Weights of a small GPT-style language model, trained from scratch on English Wikipedia: 6 heads of 64, a variant of Muon for these matrices.
Each number is 128 + 32 x the weight over its row's rms, rounded and kept within 0 to 255. Layers, rows and columns count from 0. Numbers have three digits each. The size before them is the row's rms in percent of the matrix's.

# o: layer 9 attention output (transposed), 384x384, rms 0.0645, rows 383, columns 256-319
# up: layer 9 MLP up, 1536x384, rms 0.0684, rows 0-99, columns 256-319
# down: layer 9 MLP down (transposed), 1536x384, rms 0.0753, rows 0-98, columns 256-319
o383 091:148061181098096086085086169154118132123154173115115133154107198143161091160119080123104166130169105131134166114124146162059145107122089102129096102177123149148105118124135126149143111119167115
up0 110:098137093113142107139120077170123107140117061117142093121157079157144147133095138112113143135179134127139137097106111101109183109152144142115102096208120143209109215134095171162125130094180148
down0 109:105190112098047137181115153184140172101123109156082113087131080084147083152158120120165172141126139124127174128149141151142143105158073206143167156117079064130129146158100130100073149145166087
up1 097:168109100084157106126073129100136136136129095112135119159111125112150110122160130078141107096142125128131134132189119143144148133106098058178077158123119084125172179143137135152096163137143097
down1 094:172188171127124172175113182151119123184088146181126087136116150140155147106144163170175199131213163105154090109104160104064068104079149159130167176153131148133102136134108111139080143131131123
up2 095:073086142110075150150085128102177095070101108114131143127109124063083110113086131142132115166127139124092129141158133101189121115215176124109072124120165138149136099106112177205129115150172157
down2 099:173128124164149108146112146106085103180110199130136103165146166179107159103138145169120124153094130126188113109128110138121168133114113172110166131130138099034124130150194132151161148100092134
up3 102:099117092111063147131133140122164129109167160118156126100137086148154115126141102140094070145177143164182142091082204132148103126172143078154127140154122119172086162239151099254126120147104138
down3 093:092153101134136129177102133109139165182128125085142119095197183092094137148116121136121093100099127108107202161108103188152088176098140146136166105081138120081134115101122170136145124118231160
up4 104:162167123092130131137163084165053162129146123115109135115095155135131132123109098090118095119134166147149124110131091129122134101139128096088083217140136088100060109161091140129103068101097159
down4 097:119129137171056107121087128142153111165082073149107141159132141123133140125096140158164152111100117137174159141107170091169130145147146142154184168091120114140131143188139130129130133169162149
up5 096:079098107124142059140140138121131156164109144136142080127133120127154202078164155150136100233152111121089105102130152067119134096094077091149165094142102154136150103108128134088158132166090151
down5 095:139122133143101174171138112155173145151178121175070156144125157102079131139102155124141158096129135153121161129179174119093171169136128134112128109104131135093178113108116137190150098169161112
up6 100:105172151130078103099099091186165114169098184126112103113125160153172151118129087157101124108171174168104124133139208123163179078065139119155065136126156141086100073111177075144177135123153116
down6 117:180193092107113137135167143155173111100133099090154140149109081131175104117092140100137131101178096169124101199111102140048091151174104150184225134157146153182107174104116174139140121164146182
up7 103:139097101182132163102147142103175070104175133160084082075096195167165099095184126139123168160134184087146161102109120099154152162164163136161153118138169128089207124102110151096122144113168104
down7 119:155134153120117157093143079099092130174152095180133125134131109124114088137152118113177114118160129152118115161067130123112132136107111126090103147106086107133126112179091109135122202151132167
up8 091:081088090092135149146135132145108140061084169151137119131126119136138148088145157206127120186163135140166155122163093130186075089143109085131127070082151096134161122126084134184112107098180122
down8 090:169132116154119143104108126079092134110134096210115141146127179171131058161139163115108121158115128122180134091085131082149178165140169152114097171167137149120163152194130126107134134129138125
up9 094:141102161134151126131118153117113041158175107142139099084116071099150154137105120170091103120176168125105153102199161188165151118104114097113160145084131109135131135071064113135141111125127204
down9 096:131120079100103117098161103130146116103108146164200145090146172131160154094148179144144133140084055138173106104106202098095142112184090202094178155083158097125139162093165121156085098175186165
up10 100:109086111100137185102143188150092166125098100095133132120113133101062117087124082091140108114156129152152118175100114169102089123121187129152171113090094162096211161095101083118082188110110157
down10 086:095112166120149102154125064120062119163056137152117158171102124156147165122104171192077155119121144143167124105179168138117096104134188168132168175127094156182096141147159160214161106136187175
up11 093:184151149098165051140156189163082079073126138086165133077112112156151099134110102185087130164176162093092101134108088099094090080138126134113125136139101073109148138138129124186129120161140136
down11 099:063102147088150193147135111127188165219143146140131106182115132112171181112091126058091163088144098134181137095124147105173168148141147157117122138074177146176127116111121077140097129152146112
up12 113:108103152084127158133139106114110173126109143054131120120151136135139168154098089125135127122073147092114187190118102103128133089119135135137122124101217149138150141211123172116105128172164117
down12 116:099131098149147159180139136101163130141111142172116109078149067157125185167161123173123170130110111136122095136136145173111143103134129170130123142128139093137118189109152157161148137110125139
up13 091:138100131118095113142172104142133174085119155076098166108133147095154214171127148145148173120136133147161151169162136126091115073122115095116157160137115067137064121155095113147111110167157139
down13 084:147165171204176115115122146105205137164094163138051065170128118160113085104128106108128150148106078092137141109086096159152150112123147113094146119172153107168157106159163175124108134011169098
up14 097:102115127103114158139123132095130142059132088111174091206127087156155163122148132136133120148116103092193139147096087115121114106130150093167107133048090100104108151102093128076143119167120130
down14 101:198148159080109173126111088174156138183101067166124083136078206124100144131049101108213137084112118178138113118182192151101145167105084154109139144122088048121122134091107144138140153148092082
up15 100:077069146152122122073143154143153110117171128085110161130139127116159106108119138107108131139184100179095114152181142173092187060069178096156157159104138149180165151141125163114203180169037160
down15 098:123153078134150141093149113137112109153094162158194138146122155161221151152134097192122133150174173117141113187140152130105146134139179148141110111105147089142117159151135091131146140153150052
up16 096:077088110161198165116131109096134052079164136121140148136141142097056202122118130111147155133083116062089141082146136129148103150146174158126119098111125139111154120109144110133085124119098071
down16 107:157108133149161135119139193169128114176122147166117170143156171130088146159067195162108136104131117105167193135112132125107155093031100159150164178114088120114101146126144171093097145143141143
up17 103:126085167123119140146096143169157114138094130141065115138111132123085101060147091123106080233122097147156158136169130083135145153089148147125115153112088137101113144070126112133127165189162144
down17 102:142179108166146162102091167154131163071136162138137147119145125139124161112119115075158169133113125087165180143101153123178127207139107191132106203178152079136100151099143208137101132101139076
up18 098:113125139110094107192150122129177112163122087144126136098147144169090091151111142143120093106157148091095160106111090134146135118150158074146091126106100141149141108094118150142128110086153105
down18 112:120156127132158111165128132177098152133105123173136140088071152152133113138099134074147153119103110092158132158114120117071180153120123110122134123111165100206103141115123150115143140176170130
up19 098:149073126102108106115138078125101111161133149103158152108172090137123155130148102137165192053103177141160075133102140130123090152077159111198130179181084173111107085161111143112129184113233102
down19 092:114182121167112148110153145147159116171151136129168116184087182156083129097131113160058108121124110148109125117110118129063110132142076142100097133085135110083117117172114089154167084081087139
up20 099:124079109119070086123120119080118136089114082164096078056131137066119172135143144119112072131056119115093154179110102082114092124132146129134112137115111136064100115145193101153074105128136137
down20 101:106118144160163172116144172068146144186181148142131131147150138118113089136142111090137164130151161195183115123115176151125143099108140185162120184159180128115067124071124159164104152138135143
up21 107:113080137103109146064142142135119120094130056084143099123118174127115167125132094113099157105107139140129184086111157100131062140136088146140080142099186161174136137137155134142124174155141117
down21 107:119163114109150087124109117151103150159144148168194118135068071112086194150079115084126097149138109204159062135148149110129172150140102121134140148158158144144076142161168131152147185158131129
up22 093:197143177074139085168110115129148084191136095105101161133078137104206153141137167127161180171170094129132112119151090109149127129092158143116111150130148112119179075128085184133147136177132137
down22 125:095123155144148120127163142116157151159131176189159165126137159157118122164116132122179150098129104163130151165141135128149197136126179163144167156145127109161106119138129148133157160139122188
up23 092:124048087070093122131181115139089151073136169080099124115127150072070080116149129198153111163108136130141130139107122108115167131085120102120203113116098088162099123157130154128103131112163101
down23 099:107189090083149094145146170110150151136140182209132151100121105135133126169120071136123098076133188156208144125144164162173149108156153152119067091120120117139085121110113171145178124204138111
up24 105:136164128153099171133162145134080063118144151137117099136138119093040159133107164172082070136090167164073118118116129118087149114148124123145060109163097124123094131149118148160115158086166109
down24 094:119186139167149055134063144108144092171181181195076162096093123119138122172101105128145166122118104116120137144137155136170168120198100157066115153100182103164084138147153170150137084168126095
up25 100:150147130146106172116098127108125061110078193148179131043109104109071130102071124139092137108148153164137176117142149148133109081159138113149106107111134129115143096123148133047101088090092142
down25 119:132150125135139171180150147151154136158137174171134166188173150160105131159118105160138129134156134122165187142098211161129128101121146159142152098197118155109141144195123139103140138141133177
up26 102:110129138112158150107103136126109138123158145135067092109112131104124097126093185112109113091091135083150082124110163147140143162125119097110119057149109126131170115133113119113156162144141174
down26 104:133160102168175167205112108152092196175079087141185152181125151133159148168092071124138168148192120147164174156155124108154158122154149131138138164153081143102096112167116183149167167086146129
up27 096:093145103122083116138124163098128166106132129137066081157069080061104155082098072153171132151125099192126126128139108140161144140140134035167137181176103149079115115102094140136140123161132065
down27 093:127129100129127102154076171089175112177156132148177134098171157163171163132106132108186178145141134178152157111124153147168051205123129106119131152156160122149120138159117155181116127125176108
up28 098:143094113121155158150160140116145134096103152080152079147143139167109115143139142146121126119169146153103188130143080126199121182175072106117141103171140161141163075096104147115119133058074042
down28 092:146105128051091159115149144156098143182149085167123153164153193139084101142125098159119105089154167088166099127127171092101138123139103164109075159070125094099159182136140149138152189161126127
up29 099:117148150146140200130162105059141095101172124108166122166142114161075094112102149123082153100067162082137160141078115115149110118151143087097149121200171137133135096137109146142207137124080188
down29 092:106139175141109100156115134091179172159129214146080199115110112114160158135117155129169112115120123120136107055128145160125128155193119163131120142167071153153061109121158094087152130130171125
up30 102:094081113133120113128115144150119094146105123173112156144143092121109090101069144073130129116159120129136071112115160127143129144077137143088102117121104082146109115136168108151154134076098098
down30 090:079073127085155134102071196157118137088112144139088136125140132152157156164133112154101106139140129145131053133154093177150148090123122111178148067161126133093175113122073154102128142136127133
up31 092:143135138125139147073146135139096098160152146163106159114162142129117122127138088074088120195137140114136090130159051071130093108084164142099145080156180139111117123119112163091121139122148121
down31 096:113190114157141093149063125114154140180117151169140175153167131157128166172170026102174171085150117086155147107139155125158137173135115178147100166170132158126177096131095202087143147154107089
up32 099:172181187139080105101112160177073097116074100100136147119186135139166119122123133151146139104151134127175129095050137165191083164130130123199144093110144146104153162179192189112101150110139101
down32 097:109128145135087150142089065080139149091112100160131128163085099145148160084077126108130116154104097080109175160167166081126116133123138160141172106104123168143161108138127114176143144110129180
up33 106:120144133148121105117111113140199115157148117144113143174107121106082078119036126118127143178131112127120091108120082089133138151107162175118113096090133133128146160156111070109053158107117132
down33 110:147170135136179129186141178191137133111187100127148095144208185137146153140129136118160137173115101088079174180169122159124154118152180191169133217131136124142143232158162161117120170180159084
up34 097:124088114187074136134124078175203092110129162144112131143120143086119164155140148145079093170084131142181142146134103136141162158106164113171083169143122160118166056057142112119107156156156143
down34 098:163177125113183149118129165088110185082112177228106150132170146189083114127151063122155167157164138167082132152104142131078098176100100162069141109147122109104143102166147113188135079127172136
up35 105:141085126135113168170148040138116119132113104141098123139167076167160145120184179158049075098143149070140150150133159169181113090171116132173112157053126111159151159139104102088140104107158161
down35 105:158149175066124114069094130062122130122103144186145073152124144165145087149089095139157155127074124078086075129076156137130081159136084166186127157123131128217120174140124084160120149134103162
up36 098:138110136059122133092128134178141093109101115139197101162133080120059142119090059117130135156128159113109176126115065140140183066073154105168098081047096126171079150177155142125166170094133144
down36 110:115156150188150119133145121160140137176118101140139170138147133099083129171159140142135159128127176126165117164151136124153124148183140127096102145167172124164153104155128162185143187192145222
up37 093:161176144122085131088143193136064091104129112120095104127076133131127101132145104166171075100169147140064148106113183165122059170167127096118166110179156099156105101185174164159133134109123121
down37 089:132085091163178114110136115131118178148151140111092207136137125138118091106102135150079102078146066142180116082166123104121191090195126106083092096079137149219122127107146082096090119142166154
up38 091:090088166143140077154135136113130186129137142174136044139112129103124128120084151093124143181181125123174065124105143138111114155111144113142079119154125135092150140093113155096127144167168136
down38 084:103172081123167130096159124113102102092068114191099212132130138118187107134095097130125121160188148171120134145121158091120175089110111125188137149121095064108150137217139097146127132139147060
up39 111:167161168062082174118114081150116119152083132069044120134125092111155131119142148164084152161098080109137118137160133180146148116103113136126162032114153123116147152168173110065132107093138170
down39 095:103175081064167161179083096152145158132095151136143129036121158122165117182120147140148130157147198171115199148147115162147141103124112123172057166130095121135118199100128146069173109153053149
up40 099:175147166077179089152106112127152122168228176099053154164099149170126153117058116094122151075046121112120118179085140097141173111106117141102144088124157090120116087108129112169193164157143119
down40 096:135155169134106130138107154159139140081155104143176147088111121144102133131136128153159102178179121154185182175163183069142124186132102111162196091121111110108146144095114127117112106148124145
up41 102:101119107116166134121123131146089135127128046096132141126121142122103102099140183143130125112118198138185086135141120142042132100092088090115126097128109150072150146096132092144079006133153133
down41 104:174190179176095113155128214145167190133185111143152128163154134162062169161062119133161129134128126122174174133185165145183093181197122142110180167168123141146169130154158140120166144139167151
up42 102:159106177130104115138102127123158106148129086119155131136189100092118135125144107159128090133113099123133141074114081133147083146176118147148144119130164150136163156177101162142097184121137151
down42 094:105152097109115065145156129178059169174154141159132154076117149135163138184119092095110128099070137173087112158133164183070164142106138120153184139184119182133153132124087130148151118152144211
up43 099:159116176099110116136061144078083149124141152115134149124123163089113184080124119085106111122047115127094159136132120131102185170174122172104072137112247087158175077142140122100155117137136108
down43 096:160183087176081163140154110117102109147179166083178195151182153115082162138172058141104139152119123154194116153130180112140118171126103150104154091082105155075106151123086142167138167143104076
up44 092:131117129146103120100111126083141174118128179118091105144160177164081133224137124133077088047146120085151189095174038143136140176175122143113111187175220165103153064147118131133090112180075134
down44 096:074124126146157108148115033068099115145169061214094082108154089086152100170069186162130172123137078179141144114116148079108079117127142161086130028137099093164153158111129179120104150132115128
up45 092:157089117150139147103132103172126124098104106097121073162110083101123086075174122121103142118114131101145137151131108116112137124144156067119091089183088180096127096127111149149119157129183146
down45 087:142181127110189094143092115127164159107147110116098136130185199169111138159162129172111136148171159135139148100112110139103149161096119140131087115129114116139181166136128069093125169124077112
up46 091:157119191068141110161131071168160136132189171126134167097106144119145151070119132141137117138091126146178101088161144151092183172107153189189077151142182128101184125115144142126159140152123139
down46 088:133199113166139133140130110102179091116082151115094125092184106109103175085108138112089153110140088114106079121159181085138154142133105108203210144136088135125170150127125162139132082150119091
up47 091:087088097117081137108079106140188110167124166138119129131100146124174146131183136110077083130154156118044141135130150096152162127124146084173195152086099143141170053140192097135129097114164160
down47 111:150127082086139132145135151120139150164141105142180143174080120068110133135134096128122179160113121168138134096128149081132119138088153172164145187116111164196138151169083109141130192159108192
up48 092:066133095136135120081154107118136151186138179079085196141121140136134147149115142142128087159103140193124114133183121176162160197109100147104129130135058116133227146179132095197113110071123102
down48 100:101107132091155130146139132100154209151113119138231164110142120146107119134165107128097140108085108119106167173113145130157162151152169128183166156120074137147168168155162098134096164117167192
up49 095:132122132146153102099176121099109180095098156159141109151071145095115174091151094075147119071157128096124128103169117140101137161150138167130100100108131165098128131160143144083096140171125092
down49 098:140122115136109095184091116198156158113100079108099112128136110102100141099170194171123133133071145197123104106099187087154104114112075145136150102102177099194106105076039211096145116116141154
up50 091:148117192125142118115088097138125139125109149141131093111138119069095172154081152156090064154155100158192099126121064117129154088109122141140095155127135082131063127135100092104154088093128171
down50 089:165175092147130135121127140103119159152119114128158137093092138140098121126191106099162145213094136177095179105201169223119121137095126122079117148136081139150155131123117087122119127142156106
up51 109:140095101179084128097125084132111163149147115121134110158183095038125077142111152110103143127130208199143140100084127120109170170184122105137109114125131126148211098169094138144139142105120161
down51 095:135117121069073091148161128137151093172128064116131142136097127117081146138093133099136114129102148104118196109072119176159050186098083149203145094069077136137075176133150106126119089143134162
up52 102:088130125100056077097128089097131087133066153161145067111106111096110146159184102077157141124205126139086088132125133152113144095103115117110133152151148108085163131136105155138106110094202153
down52 100:127113108131136122106135153130137195136129141156094189123124114151146145174123098153115098133048114129145167089140112120135172165125188186064135136088180134096094170153146114099087130105084061
up53 094:051101147107112106067108119231168105132103120067130118146157147175139115117094211159152157091130168150087186141192123092141111152105148157159173121161109106099087160176161145121095130160084128
down53 091:138113120144162093126146141085148147154130174143133148108139123106087142114136178134131184173171100099107153118136122160200121101150145095109128114086144098204176107105084140131107167124169070
up54 091:097112046096097078132171111172122120101063112133102173115121076089171112131160198111219137109154125142090163119165142182123129117140121087176105101114115165083079122116128074193148137096141094
down54 096:145155155125149125109146114117105106178193134141157096187146173111080111102146145157168130174130107086149113089144130130146142110179168184100192168117136168170118156171155173185184114109086144
up55 092:088166120115138109148063141055121104131121187102081097157114155099121171124178120131154092112138176121114089136163126125125120084122147108106067122129135171101160093094160162165144094086159087
down55 092:153151131069153138178125092161108088101131132171094178193108183150118147118160085156159142099129090096196067098124110151092118124073083182151198172082127128148108160123154095177125106104148213
up56 099:094114130131167084098154145124114051134091142145143137143125127108087117196172083132094143086146134119114098151164124119124145192086126168111124111143117088144139150094126147133189161094112153
down56 097:134174142130126175187106119155093113204133122141186137140130111142120180180168146102152153119164148152172150136088142134105114106123119172117147117153066091196170157111174152126142136136099176
up57 096:147129097061095143137094117129183155133121076091118128087161039130142127189148121152116191136110077173099175153113152164134086107133175166184088143170079120150155124181137152105083134099139146
down57 098:173108148138164118095117149152139170124065090208151154107143149149126141136140134087166190081115159143069146102176196112111180139166146141167136135094090080120129140109138146165149155182195161
up58 095:087104184170140106124160159106147122162150108054157140141104143127172176209152130114105106167135133144137099089122163178041107196039124203102121121113106090134114135109149125130124086163137121
down58 090:123146137135173119142125145156097157094130169143192114109150148162173158154102115151162132152090089076130103162186135142128095149108113126131182104101109150155085120134143111116182172157132125
up59 129:129121129106127112126185124135074109109176118085100135131110081104114094083158093140155103144148136196147124097111142097149111068126123150094096104137132104177115054146079126110101160144136122
down59 108:177091130125141121181127167140158086119093162145135097182109176106136112147135171185133142128176130183135134204194078130184129114142129163087142111154177150103148119150096170062181134137131146
up60 091:094117176149121124110118117106088030085115146122127117168085203124053109125146169163091150115135101120124087115121087109138144117106133154111138140103102143145081160163086180115076113103123123
down60 099:108169094188087133155115171089091154169122096149132088156135140144171184186087093125159106150122159111130147094184185128119135207139097132195131141158159147145082127158121113173137152152142116
up61 100:108090126087162142089133091145135120103129095144177108138134133116142143138053129154125132189131128132139088089132096100161176136139188155093122163122099143147148170151107185104124139176177152
down61 090:129146155150129158088168165150128133040103094107128139148209138160080113111118119155173111104183168116148186202125157145102111130153064136139158145106045122173144076133131123126127124130182138
up62 101:116093144144110134151123141102180129195143144106062069072118145138145133155168110146094139169148204131096087128132113104140170148063180138134138123159136081081112113112148124177123064143126155
down62 128:137155175080104112128154159112105081128142144145118124135092103094133132088186179182154142074127166182140161150137158129117069129140206172118144146098116153197135147141162136164149154104147155
up63 111:149075130120114117099127126129063158185102098117109122126110083131133131134147129121136164069107082215137187118112115057071210168076141119115060120079160140142139146149103147169156113151146158
down63 103:137143168118099154167110161123162136159141186195122150173148158145115142146138093174107143152101078140119187118123173089156161081128138124150117103151201112175159113142127092142111110179134115
up64 097:120088142135108104146167144129068132141148112076129149130119152052184112076139112157137140187149171135099155169143115094176128163148127093144119085100126140151123116117110205138116114106129178
down64 096:132180122121140162147095104106140125174127154141158158139164143140160141123126191129118116098167117119139136186119096114070161130107103152149140133189123157147165119151118120102151140177148117
up65 095:123114143071147118101154102127126057129101125141160127118127156155142107134129161112088077131174188138114185048198112167127098149161132151149140119111169141052165121180174109176100147145099115
down65 094:128102157102192163147079120134111174109119154085151095174193182106129144192127105145134115130141084123070147101103114136163124073116133190095140120127108116155089119139116182102139183131171097
up66 097:162144105104141173091079098126122135092124101118148114143135159134177116052136144144130099136165127131124143074090146103145092138130137158120121121130071136120072119130130142147127083100138086
down66 092:100141111085136149126158107053151126130109146142172124149104115187102121113132135146162109103172135116146130208105135076163139189081086112128150135139192139159077168115124170166141140144142173
up67 099:155137167151093159165104147094124140127151038080118159130105138061117137124098159146080130088178156137113130115167059115114143154169101048131105140181135110152091172176154193121093116080113152
down67 098:144131087143196098122148138086118108161042100157105202123173140150160103144133171120138112165133128125121156142137152133195194096137119175108152117070163121177177100111132132120182108157124138
up68 130:188096101172166195207174158148116144080117069080119138119143130171106098197153180103114111132116168128107073118150106112113130107116132141129126139173176126106118078142080143134161150145061175
down68 113:185126131117161152170118135181049132084120101103154159125113151149104138144108173101122122123183146103148150161103113184179113097119101113167164195216150136184139153174085130179164123147062124
up69 094:175127068139185127173149111088153174155134150131110125103138131153111120135175133082188163120113116156081160121121104104160098175093136156140074123128074071129159090128163166164106109113141142
down69 088:123154153086079153148113087160129157117108167080132162179126198093132134137115171136090159119140101102094072123103145106131099148136145111151151138152147084067065170136095158063122126119167099
up70 106:099098114139085164142106217119117147146084068053101128052086124109125160127076092094093147129148129124164114083108068110117138105145103096105170102146151168098104116069134081148193125112165092
down70 121:129159190124187137211156134127097158135132187154146130122131162153102147134139123152113124151100151132145148142116169154153106128156119176174165134165171128143108149167139206174167148137138145
up71 093:069121161097149128091102104109135141104132064129210159055185182154129126107147135168124099068134077117092136069117101056128091146192078081177107110103151086132144160114149132110134082118119087
down71 091:133096170159160197128145156171155200161109121209182151142131105175116151095120111151142097097123160101124195117162125162160186101201158160094108131155080151180109210158128064129140106172137130
up72 094:164090170141117163116134127100146126180151142110112089141121073097049130132134136177113079109114151119185124110097089108104111049151197171133085109125147157142095107147132168127062148178143150
down72 093:120120100130136163142150134177096136130141173159120105119116166123146129114144195116168151164176122167155142095152179125168138168119140115152130144119142136144144112125092132208185176141147130
up73 098:136115146062059128126167101129140180172115106126159149136156055110099059125096102164162147161191152083095074064148120129158107077127145123098114114118135101115139096128129118068130144119137149
down73 103:150114091183087119186119189126136112188056154114157146129153162202122162157168138096129157169132092102145124171114112100081202176185117105170175146112129170142112065136139123176159134171137128
up74 094:110074147117172093143140112099136104123169159065127127115141188146165107082157147114144092119113128126123110106067121095115172168165081088105125127099112097150208104142172158140118149104144137
down74 090:130154117091139154169107112196156097172122086104144134139154125147140174232118163074102119215154130141136148120102196167151093186171121179167157177107104153128116095114128132164192077143109183
up75 096:113093183137148041077104132109105130124101138134100054123130145136102154153121087157106138071149142118146091124092117141141139174105115124092160131158206103109161108177132117170140141162080167
down75 088:140151101141139138192110092170172144161151174158169133106175128119132130119102128100121123151127152073085102107097103160100076089098135153114111139099138148169199125127163111153159077114100123
up76 101:083154104082084112146141078131092113115163138107104071080109140153134110118067066097160155091193170134077110121197190147130103146148156134117097122116114063116108116115094114159157115176079090
down76 120:128116140120107079137159195141108144155159115166112172117113159170111147145119105142150132105142154106134164120143201162121145132128133192158172221144127142160143138166124143153158147134148159
up77 106:175138061180166131079074113102131222117132088089177138150125132045092095099114107129119123151107105153128164171172200128163157140099144086119117138116134171111104056128087157107074092156104147
down77 113:114176137100143136129114121103121115136180182136081134138103116110156079105106111118156111117126166150077156136143103161129124155096153158147153181080118120106151106098144130112133152173135194
up78 102:131124141184116143100083158075149094108108149140116120128061104179125157121125114132133145119151107130121155128139065179164156138130141148129109039161123132095158128158126089128122118114102091
down78 114:109125128157145195112120147114137171130106110122133182197131126131073056132129126154124170114148180144160187109139142159124148154166107180169165145125132194194145158109153127160143131142100180
up79 102:126161155152116144156100112154060062112098129127187170168150103101105097129114143110158104107091099126081129159157079140166081089091106123118154128163103137219110098172119114138136153132097120
down79 103:086147110149136159112129103172131117121119117115139188201127103133093148187120150080104152140149130141108174161081102157153159113084165138122137103144129134197125138187202104138145123120095190
up80 101:080154147136122166164106108167171188115122155101169113111135156071151145108081094187196122141122165171121134189143174103154108167147114130146124114119054108147157127099139179120072158122185180
down80 099:175171083144061129132162137088086111121150129137124092168105140183199128178152106142148139167109118169104139128111165125127170154160166112168148124155154113139114133152136124143166122146171124
up81 089:168167126133102133165137147160143117092128084132205160152121089111154137082094172084124109111126111154102155130145165188132114120163080049143139090136216081118176108115103119093151127130135089
down81 081:155137119130141135082156106090078134148165139177045111189122136113084119180209096133105154130148106109150127150171147124157148130145103202145118128102076141144125154147187140150121066159109187
up82 095:126110111084083158138091199165127123125132100125164110098150097099087158076138127186123127129068127136112155141147076114158117126126217113159142123130168006125097100128082078102101178087122124
down82 093:115121112123186127166132165145119156118117114141193163084062126123126165158155126134130150149111149099161118133146195144147147158110171134166148193133164174097138199193152117158151064164172148
up83 101:096074108106117146126099138101125143132099110110123128115109150105141133121073112165147060067107119112121110089133168130182130090116163115159123141141148114128091149027133143087115215101131166
down83 100:127135108128124115138195133133159150110111114164115153109161174128185103136175083150216110156129129136100121137128113108142148120102112099118129155128120178122183157096106113130161133130151111
up84 095:151116120105118090096102129077128087137137092135178061128068106172079066107117194112122130084087164119073126158154098107104066106159161138101095150107172119120174098069122114161119165115139084
down84 094:127150132068141113111170154127136150142095168123163142174094159176172101107122099092132113150145110110112140106097162190150176079150150146116143172122143175133124103161137177163087120150124188
up85 091:243115120147113112100070109127140153109140090083106135153081130078119156120122198140117131141124146129156162154131111176185146031117113135191102095132144150182118075137055145098078135105104103
down85 092:153128104121111111115199080126128216114140139138150166172141101184148127149154129067158083151175138110062112090108159120064126183177181151129098136108112107151064129076109134082154125159233181
up86 094:084182139100203106119111100148043108128109141132151102098093095155060158110123130134204119155119079104093098140120101122114155148049161109053127145075166122129133084099137140125095099074096120
down86 091:177139102123116107138124117114129165180142155158183126171122149124114094160096140100128125134164157138161182062123148155173112143106163195148148151137092163117158164126146091102083101150154093
up87 099:150094138130120110165164167137153141113138101166164089116156088135168189054084154075114091132153217113122162170122121119148142132101153056152149103137117145135189086099133090066178084111140109
down87 095:078140107085115133149097125147112145196099160175201178148125138089130113117095105145128143146127135112107125161045114110065084114093112087149111128086181117095158081160114080109130169200195049
up88 094:138076140083147135116125201120152123121124080163117122184145129138057159101147128124080141155116138113127117077128138099156100104148153093101049142163123135089145119104135096144131111155103098
down88 090:163160127134148102082071119116121111185132135134087144089192058152098140148167124150158114124112100146166189181134166138109149145141158154141092128173122066122161111098087176067151111084111173
up89 097:165158122063134099148188129093148153114153071157126091165133085143123080089165083124154097136198103130135164121096125120123105085171149124109147080061148109130134158205158139094128118068126108
down89 114:136193153120155147080139164125114087197092141125169143156072140133191132164129158086177184185092101119148158125105154108156174149091172138137102136159130203133148128127120150188138181179137122
up90 094:142178124080103204128077097108145116169123135113161157092128179091172146117061176118115112087101147139138068154128113183149146087140167089108088089133134088126152090084131156152183125132194098
down90 093:158064134133097115155184139131126158112124124165142129107155140145118148104217107156152160168199154124143137069143163115100124154150103185121188193141151117153180120109139114125136135182143143
up91 099:122133142132123155166145161126150136103155171107122127162131141146165106111159108127138110128127116144171117137178116113179151176184092151161108089125136135149143100137119138164151113163127118
down91 108:125156125151162160087075171134122089138099146096107102074164174147198093170115109176139161104094152175114133133150159112086169137104155117095116108110167112183201159074112150130114193142130190
up92 092:031080132121194168128142139131125133142118153110094138168139114163135137066101098167134097085111153112190197074201087154129098146113141108117105147147088193109126133168112121117077084159162082
down92 090:154156116119113104126161133131109127159087159111099126143175168156154140109088155091093073099117083176117099152096154110139129083145095200084152114115111151153133172075167217122120127159127135
up93 104:125108141137107159077057123101174119118138113118119083073135152162179124116168133163070182155196130141141149122082156077067188173097141058100153053153146069095169146138116111164168088142129153
down93 089:144121092086150136150097109115114181154125126136137198103165128132137082083147083095095072076118133104104110128129189159125134121153138179160090119139111112146133144103150103180061123142142123
up94 099:119167139137124144072198093122143102087149115170108102107161151063161131087102082129127117136123099131081120094117174118165106162155155126078126167163141126120162126128159119083144132072113124
down94 099:163136150178169096192072167153160157172148152180059149173140141115128151154155118161175168149134133113163135133147105162145187124171138178146157118173136167112106077105171161170095148141148182
up95 096:100085144187077118133045139144099105121146116128150059122208148104161141111132139096101133111091146104112125112137150157146105144088124159149148157122158150083214127143143123137140155096117161
down95 103:129130104165142074111163194171111176140147156175123108176138148144076148164115116144141105088152134085091089124126238198140120135102167172176104171094064157152174095127136114138174164118118114
up96 097:087099185098066091144158094056113128123154133145159182139139161094108098172169166110095162137136120143128088113089108070158170103136135118195110130089074101190108111152098140154042137175074118
down96 102:131091124135129130174079117123167109157093067105130106130191128135093124126138108188124126110116161178148181164165193149098140103116120106108148171199122050104144147150121143196170153168153155
up97 100:078116152164121132091137117175150124067113087091146130055181159147143133109162180148127087122135122192113123167157107139135143051113137070156204116126124140129132150175141154145109182160160178
down97 092:129176145130168127184142091155102109160122122117161142147110086163121114117084154124153122123115121138060117171151157168160103161138125088152071131092132145180160139119106140155088206152156095
up98 112:088088136118091095117126095100104188143122142076171127126127141153108138102107102116127039157152088134141137131117098157092060142134126054108118151117110057156158126163126175165084104138132079
down98 096:141105087145141161081108107168131139115142124093166117096179136110126090130141155138107097172130190170128144129124157104165076124129163147178142167139113103094135121138152160138157139086163155
up99 099:148106146090139134168128165194167163118150120190112102150081104142127138108112137151145137155108127101114122163128137094151136071101176112075167085161114111111149174114147097141120193184195160